From a checkpoint of a small transformer trained on Wikipedia.
Architecture: LayerNorm before each block, no biases in attention or MLP, tied embeddings.
Each number is 128 + 32 x the weight over the matrix's rms, rounded and kept within 0 to 255. Layers, rows and columns count from 0. Numbers have three digits each.

# layer 3 MLP up, 768x192, rms 0.267, rows 289-356, columns 96-191
163092205147101196093152155056167156125150165059149141162193166166100158141107122149121121123126080125122141136165110148106127115111079197095147162130152092116101105152138151116115116155151120168129122158135104164147086156115121092146174188178108170136158116080137086170119107142079102153
162120141136115189099171101088127200137130185128133119091164114135183178121141160176157065140097141144101131135089154155094140101142098164121100130131153115079060102126109128155120129140154158167156113139132152154150131126159138110181127128157130141156108183163111107138135091108153096072
116065073094135149151159077112110142141074123174139112083147090116117142147119121146156170141103164107128142099157119176156119077140078150110146165092116155185124090137140130120110120181121085125113119100129095174115157050151097115166104064157112122121085187145114159094158105130134160104
113130168120161150057098110077139103107142153091131153059151099081142165163167140129109125177124110125120140132106148117137171154124101071090120097069123137096096139178116085154133180156124136089089134221122155070095085129137089110110094138110149145066097109187113167122097063136143109080
154090123083158082149127097161100069084157118127126123084140078141064103171080209132079118138125078123156193144086086123145103169109107089119117156136114121136057086155142140128158119128147146125134127160128061110154122166144138115108130130109120094128135153091119181186168165127147108156
127118126125118094140159160135129122115146118130122175118129180096104150134113086129162142092125095148094113136106131145151106152116156171149147145154122133123120115144133085148168123109135119107098166158109146087099068111134091124144148159120166088111123096082164056114125112086145164121
177132127102082116085165129158143142122103168064095080084116097165119159106153159128102123115130060122063163156092117153181112112087092120175125197154081075122078109140145134164109125192110089091151110131128134138136098135090054143128163176094151143163169146064116119129121155153122134154
106136160139125144129138086163074133064116102146107115184157129156146108147092079091061121116101176164155109101144148118130102155111107115125159161145155154110131108097135118156104143113164069139183112123160134107130087140176171116087167079157132139097106060156126148106145135164133153127
098095151109155170147187147147125166147081139107097161103145131100082118174137129157146191118095148136143134104144133076096125100112181109085194156152168113171158189111155129112060125092126122124141135163184127124099148138158068183149162120158133121118125087113134158138121118115121122133
112124116129157138128177167169145087118146218116114128104151165144116087169193126159154164110090137132148121126136076179092158162099119116117147151138155073151121070119145140153179161143127151113145089157127097153100179110121187130125144124116122096142104133183125148084132127096160055116
129112079123124147100098145136136185089101129118127135172097119083055147137177100112089206117102157181149066168100170198105147072134080096126141196089132123133179168103135143157096219157155053057127142125090088162123086123157042119195139181093035067129210140095129124124245165161174124096
118136133126064092117108165152148121187158160129105135089116109105128082100141142150137134131152098113087128161153143119118131119127140141160087114155123129163135117107129142159122113106169145130144140119111142098151146123142129173121083180124075124124077084112110137119110146140140063147
128121107138101113134107166118128127127143142093103109065115110109109139120098128081125173104159109152164121137109161169144131112144132135134115110147159124167134120168115151118117109123118074136164092150131131137126149117118156129116131151100136123097136128123133075163112148091116136122
087082107091111137151187169088124156090110178112074131120081196137117103145073102160155144156159032056155142126124131103137141157129075192146123114122052067091185096165121094108089139139084094144166173129083073136112138193151175182106094175179158088118067163085155048134182139046157162081
143131132117104136132171137141146088190107098115161133162134136138142187156195111123099053108073110153148124121112115154098105106098110141086164121117110142127136102113076111151178145151185093111115172159099087138130156092054060140147152157083110132106136118134143115155147111131156122154
132173096080099173185112185133108067104096131118121156182094133103111092145114092119106222094184127089142082139126155147099109071135161108090109157149065151174139155094133141153133186125059119057121125151065125101081128145103068119158194127104138164108102123112115117155122149142151150097
148087137119094132113139111169137093115110096163128110103110115152120182119065125117122118126103089111146140072121111114137143143142086171156117189126159146127087115141188160145128127126139136140140118130101110146149128077178167126067114113102138107106097109131091179111122159129131132177
145150138129052163048253141176153073167121111107121124124080175186087112181103140116053135134069170171136109151094180168139128192193118141095171104160128188131132042136103138052137124209143091108043104097066076103109153113193077031156139145148155118085078148174188083179122158097113179190
115080051108195116103140048046121059175094141110107192165093142175098080188204085142157067166203110107093060126071162165151140150106141103089123152117186143130120147090096096181104149081128074073062102123110202113191108196119180139099076101095205158088151214085113164112123155129148137198
123159176105115158113155125127146084151067158168138127133144149135099181128120224140088098105120099059124119111107197098129084136094129119144174108082169114129112153167156107139128060113115125130145206127117091084159132199116080130154100166100146132160134155103165071008125090143101151132
166076111153145147070106230094102107114116119176097140145084196162174084054147109128151133154135127095069148193145150091086087153095086152166124141158097105150112106107131136082113113064121163160096144115155184115082093123119125139163121100110108144137126130078149157154138144130186142128
178154107147139184123142151070128078127134095112101164113144136142135112145161115138078124144077126101094109084122149129158150115112111114133154139090166181078182112130126189103160155174085125166020113140101081159151124069129146125092156156152164103135119090110204143126102144136162105129
159056099164098054092134082149145134170094162132155159141122106066094145059102127060135106107161118095056149113135090153081126165109123106071140085117122154152109108106165147139067231109066080107117090107040133141146103103131127183097109150134130221143127185121145152080210095121110113178
151146112183149121066064135040083117151160123074096160185116091126106140163113121139152064099132129086061094145190093137145112124213122158121130147070096155117099135140167130172145104108094107098157173123100113156184128023098143085127098133113129167115126156177155205172141122148141147141
119137100098054118147128063173094134165089121178138050167128146110171143164112102151116089139090096148149163142144154051106103087152125066114118143141139162121154148159155190162186100154175090194036174153161147094165153137122168107104088119057097123158118141110078127100138137095153149155
091154115097140107119153140127123104140138140129108115180111096143134077138106103197080141157173181146122153160131169128160095100087096085198151144192130091141127101128092144093195162086098108150095122131201076108137138099103132131088147118110168141162134087101126129159115177094119149096
158109115133114096119105175137186104116095069120101091109155100110144161099106144117136112140154127137100176153168091144184113159145111146151109104131130105098155119086146095106155141150118091075110130116139162129136154117152097121061184165130144120165088123078162122137146082117130139133
163045075184094128079100108083054194144125128148052189151113120153103152080168116092084137137146193132166118106091000137171076195202063165039155156094166174133119201177223115150149134098066098156103115086125109143124110079082141086077117131107108146182139135090144095117094089177190106058
140095096106140124122138119119098153110056103127121113087092115157138093142127119148129073140119132113152181161073189091122128146132075154133147182122171107160095130174153120092111110128178124182089117135114184128122134115091100158157115123141142156125139082162141155145141185136107126157
185176049099144097139078115135126174105154160112124129084140125097119092136115081197117123077130148122138109120143150059090088137150098109137184126127081092103095133114150167160130112130148131164158071106081116130114122202137067106106104112135198046159097153110152188162149138154134146101
166074109082167148190138127179179142155134149124105118141120141113096108137112140148107108175157157191126166127118164159106136102130056161144154171118163156146118149142106111153056119208131172065177073158043108150108128133171133102093115096152176140164098107150132130097135137060133133107
092115121094140128126157161167132131149129110186100107119172150130132184186118130109127081078109133094102119111150135170102100133118113113128115158115182110138143147072106137100182209091102147166133099119186158177131097089146133152161100084159079137123136083088100156187103173089136195086
105128120105080147107147137109146125137114167124136162143138189181197111121104153105127168139097118174150129157089145079102113146129079129108134111071139119052144157053141147112185134136089095141167149141094140113172155092074151162104163160104155130125136153101165073084084120063128123093
165120127123147101100145059120136165089139134116086132146176137106198091137142104111113105080130150100094135157135157112128123138184127121103116104104115119139113177140152093113139124126131163129097147086142096122113126107148128128085092129123128074155071106158126056061131090143091119097
130154119021112151129078139125162162097212171129144104139083109097135111131179142163115054123150150120121100195158131108131109166108146101138147134105147136124124147118082167167128081192117143105131072080162120102136135147109142122141154163134138165118107062101110141128083080151134126071
120153121127124099154159075119167174168126049147117097167169111149113116078061105140141104103119180112111155116111059164124115154133109084072112126100102131139135065108119099151105181125140164115127169143125095103110104140194075181064101168121172090152110123116074130104137144155169106087
126140114091165150094124119133100107134157137135124129078161142093139158148121103171157100112135129098124149181134132142114129111143140112181103140133089106143061127164099146146189122078131111117171107101126155154177132110135121161129128120155144152136095090141108130102125128129137124136
102146161192135130210111112062146136129076143101117132090087089100101104120131169122106147137143162082129188128124160137108126215114110079141123099132240048105069071101124056113127131134109120188141152166134146087135177194163120155174069135135143182170138164116105132127139197184216178101
199093106146074175120121150131110177071061161104105130131146210157107121088117110057105083032148090185136133147093172168075137062121106113166119196141163186110147196138164156096055135216146175083167105100170168097098104114140210167114123104135093090116111146178174060177179152119091168185
080108197089184148153121129115132112064079154077117112112105176099143173120062131112110144119128150131122127131118090147157094104112179161142163135135167115121062142141155112147135096119122166135134101167084130090158109121150154115089100205140126112091217108123138104149103125075077055152
160117088124109156144141081132132127111144108196119114126185149127109160113127105122122156128110131111127133078141182125162123133125097077110119184123120168108104207084135137126117101104127114149142109104139126139130089105121162094136103104082156156151126092122133082079123112133132131131
131116117126153094117132077106152108120149111110111133091154150145134126155077141126132123113179101136166122144089090121168137113123141181120120162108140113146129136132128095217127119151093136096109119113119178092097152132146156155153139100141145134154130152121132101159150150157120136099
093170176098079131181136091114137141129101078104110084130125085125145133110114127127119107108098166095088133110100155019109075137113147144101130133104097152087128174159163112103129097158121082152064084071086169154134073175102095072118156129122100154122092164092165059129132157171055120163
165124151122142135150063084131127079096154172133127175149104088117101086157109159143104112157099125101112120097103125145178097107150140183141111127162174117074155118159117136121147145157107143119159078079109141142105088132137114106195122170096146164104089144135138163148143100112131146137
097099116152101135157072134192072175008151140134080162190183170097074105095142111158069148138153057150092133063131133109069171125178118114163171154125132134112059249152100091146106100101136127123075221129063099147136194072116168132090092146154159140040133075152117082142123154157122118148
112122124113119116081055134131173105162147129112140091105095154149105178129126111126111062110128141112091201089123098129099145133169142125121143124093104132090150122153109141134111131127083132139103116148076125126175119092161108177130094159165250176138103067159145160167157095128141112156
145122110148074196098093108088135126151128124124162163193094163162142096143118101130197082071226146092127114184112133158142211163180078101079116100053125076130124072135108153081122130104109126211152123145126117189143156163150111097141102080150058138139187114109065109103129074114119198104
104102123109101096184118143157124152132114106116074117103091120144155089149119151133158099125157140107072097122159123105064128150138103147106150096141108155124115190162146147158124175176179107154087126128087128187167152138098125168085164174133147132115106102118111143217142150156132115165
168123086132091102058080142130175096161167173144126151099087103116139081116152107092126096135150079112106136129097170107118151138158066092078097115102130142076148137162142097151127135109120123174132160128129123174116155138085114138167114127125146119113121140151164131105118108139117167067
179087090116129114142095147136124090105145110081173174154114180151136155168148170176135086121134095128090162089117094092133060080176138143095113209109091113088206139111190126157180136099113138135114129131163103121130130121117147104130129124122127101115174191091122104135140121112113119095
128101158111149127158207159120132144103156190094189130115092063176117168148064174151151160152122126114070136137143130109185116153140190133156096071129122129139137120089160058149153112119151138103139119167109110052210104100120099117144140114153163126124125153092086078126104130194196109141
158138050153097109106096082116141117110120128093200089104175170062127140110151180087157142139102212105152174123169152142176121099137178119145157158131107179090134140176119089153094063137162167105112160178143189121204083216140159138120094206167141143202159142152149163084168075111154147166
151077112074162127122111105149140187114118160101154175113070062096119169183123150127091146131150070109154156168067122119127138138112113121162126109076141134100133142123098147113089135210110168124147058135144101154122129175124184139112120137177191118039116136125093190116090103087165116134
105189100075133162099066136102123138153155137161087091140160125137156060093150125091108113150084085103121163160133135133116174120134125105141143107155134118081119162128165158183214103136154114135173103141186197101129129107143107168126173075146131141104091086174119155161201088142121154162
200140121090113101123157148064082169132142185088136077160136156089120115145078093157161185089148088158121168122123135155070135149161121120141129132169138095095107093120152103090111169130123164113159094132123118064179111123109158127085152124084151132096131151102104091175143147116158095142
078119145139067154118087120210110187106112168134145077141146106153174157124139156150128190151109108062119167151158133182152087127127096043108131075146106137120098096133216122104163109131130106148162056146115092160030121129184182097151156135092081157085120168062123116084170128089101145170
087142150143112134084147170144099133132128129034049134123126145147140128126114090136135136169180192116075070103112115188156117161091160111113151116124106114143124091124143156109156134159099134044122068167125130128098163101167142184107080094119138093123094136173097096166134141053172152113
128187139160183177068166100160142144176136093149101113152151109135065155159125173163169093113108149086095142122119135153112138139109107106116130161121143129093064072078108102191121121092145105099150173116109150086162204144181074108122095160129095145182096167153087141077149137143196172168
122103137142115103113099104127122123078123090136129151136132134125091080174125121185124148147143163111107092179154151147113114124091141112127110194115141158077164141168129132143113160110056138130126139131135087124148115148102134073105145115089120148109156121141180125140140154120151174117
187166111104123139160093115129152141178148136138087092159107191145129151138055101134187087144112127092105119134069159120138138107041098146100121146124115148077149119137126075091125102136127134111169119171147120139137094057170152144179121138146137118128151136168088120132136115100178152130
130075105147168134124153112130127109129145129098124157169133135133177086169183082140146109126139109124101069096145131105145177073094121135154135112173166149120113104181141077093148162150144079160131150124100139112176136129183101118125093124104073166111145216132163124144165127074128102141
095181174111148151052109097097151061098142121121116120119163100076131123182146106094100159179152139125133159143143185139152124125140120170106179083145143111149114135131104165119116128079139094123110101125172129160120165152109110129098129135128133095116126138128140136109140168129147122098
138182117166165130169118105138163115146127128146115129168181115119109178171099074185132077117116104128088120146099128116078120093092117122109132180100174203097155127119119139139061150134108120149142134188148105134157060096177144145153133209115140116151125163098105109128065113111144143100
097147126168149121111031077135125133117160215216154168093083149159061129171133143111139054093095098187154134067112162145184145229130152098121077167193132113037121145050130098165193094134091123154112055069122173133124095137129148132131079135132087112182136169183136177104120140105118156100
161107111122144093121167124079136200118127116144169093081088098188067132151126178175136150116095173148172156128092131159095121073130102100154096138066170196107166140115032146121189077184044122186073121164183159150148105167161078128129114168089157088060147112060101135108076112123171126139
144073107133130128117142115113160153112171164104043094122113181149161147147063109176142143157125116128107082093102145130121114122197109154104122153084150156113173127125191123216120147166093083128122141129051140115124165138156180168097060110108168138056075092144131104141102099153150131114
140063135045113110071096109113130104132096147124242091109172137175046174153057120121198128123104191078177138152058121158181150125155085147155160160134139113180099159159125046162173171194068074121087113116156173148141163122145140093131083101130156098158140113120188114130169129119171116163
116100117165112176215123148143108063143147125220117092139188099152167094101122117191069118147169118136155130103130110127091077166111077080147136126112151120192140104155197160129142167104170094187111111106077139114148099127098093185089134139172147120220162131103127065180092153124092116124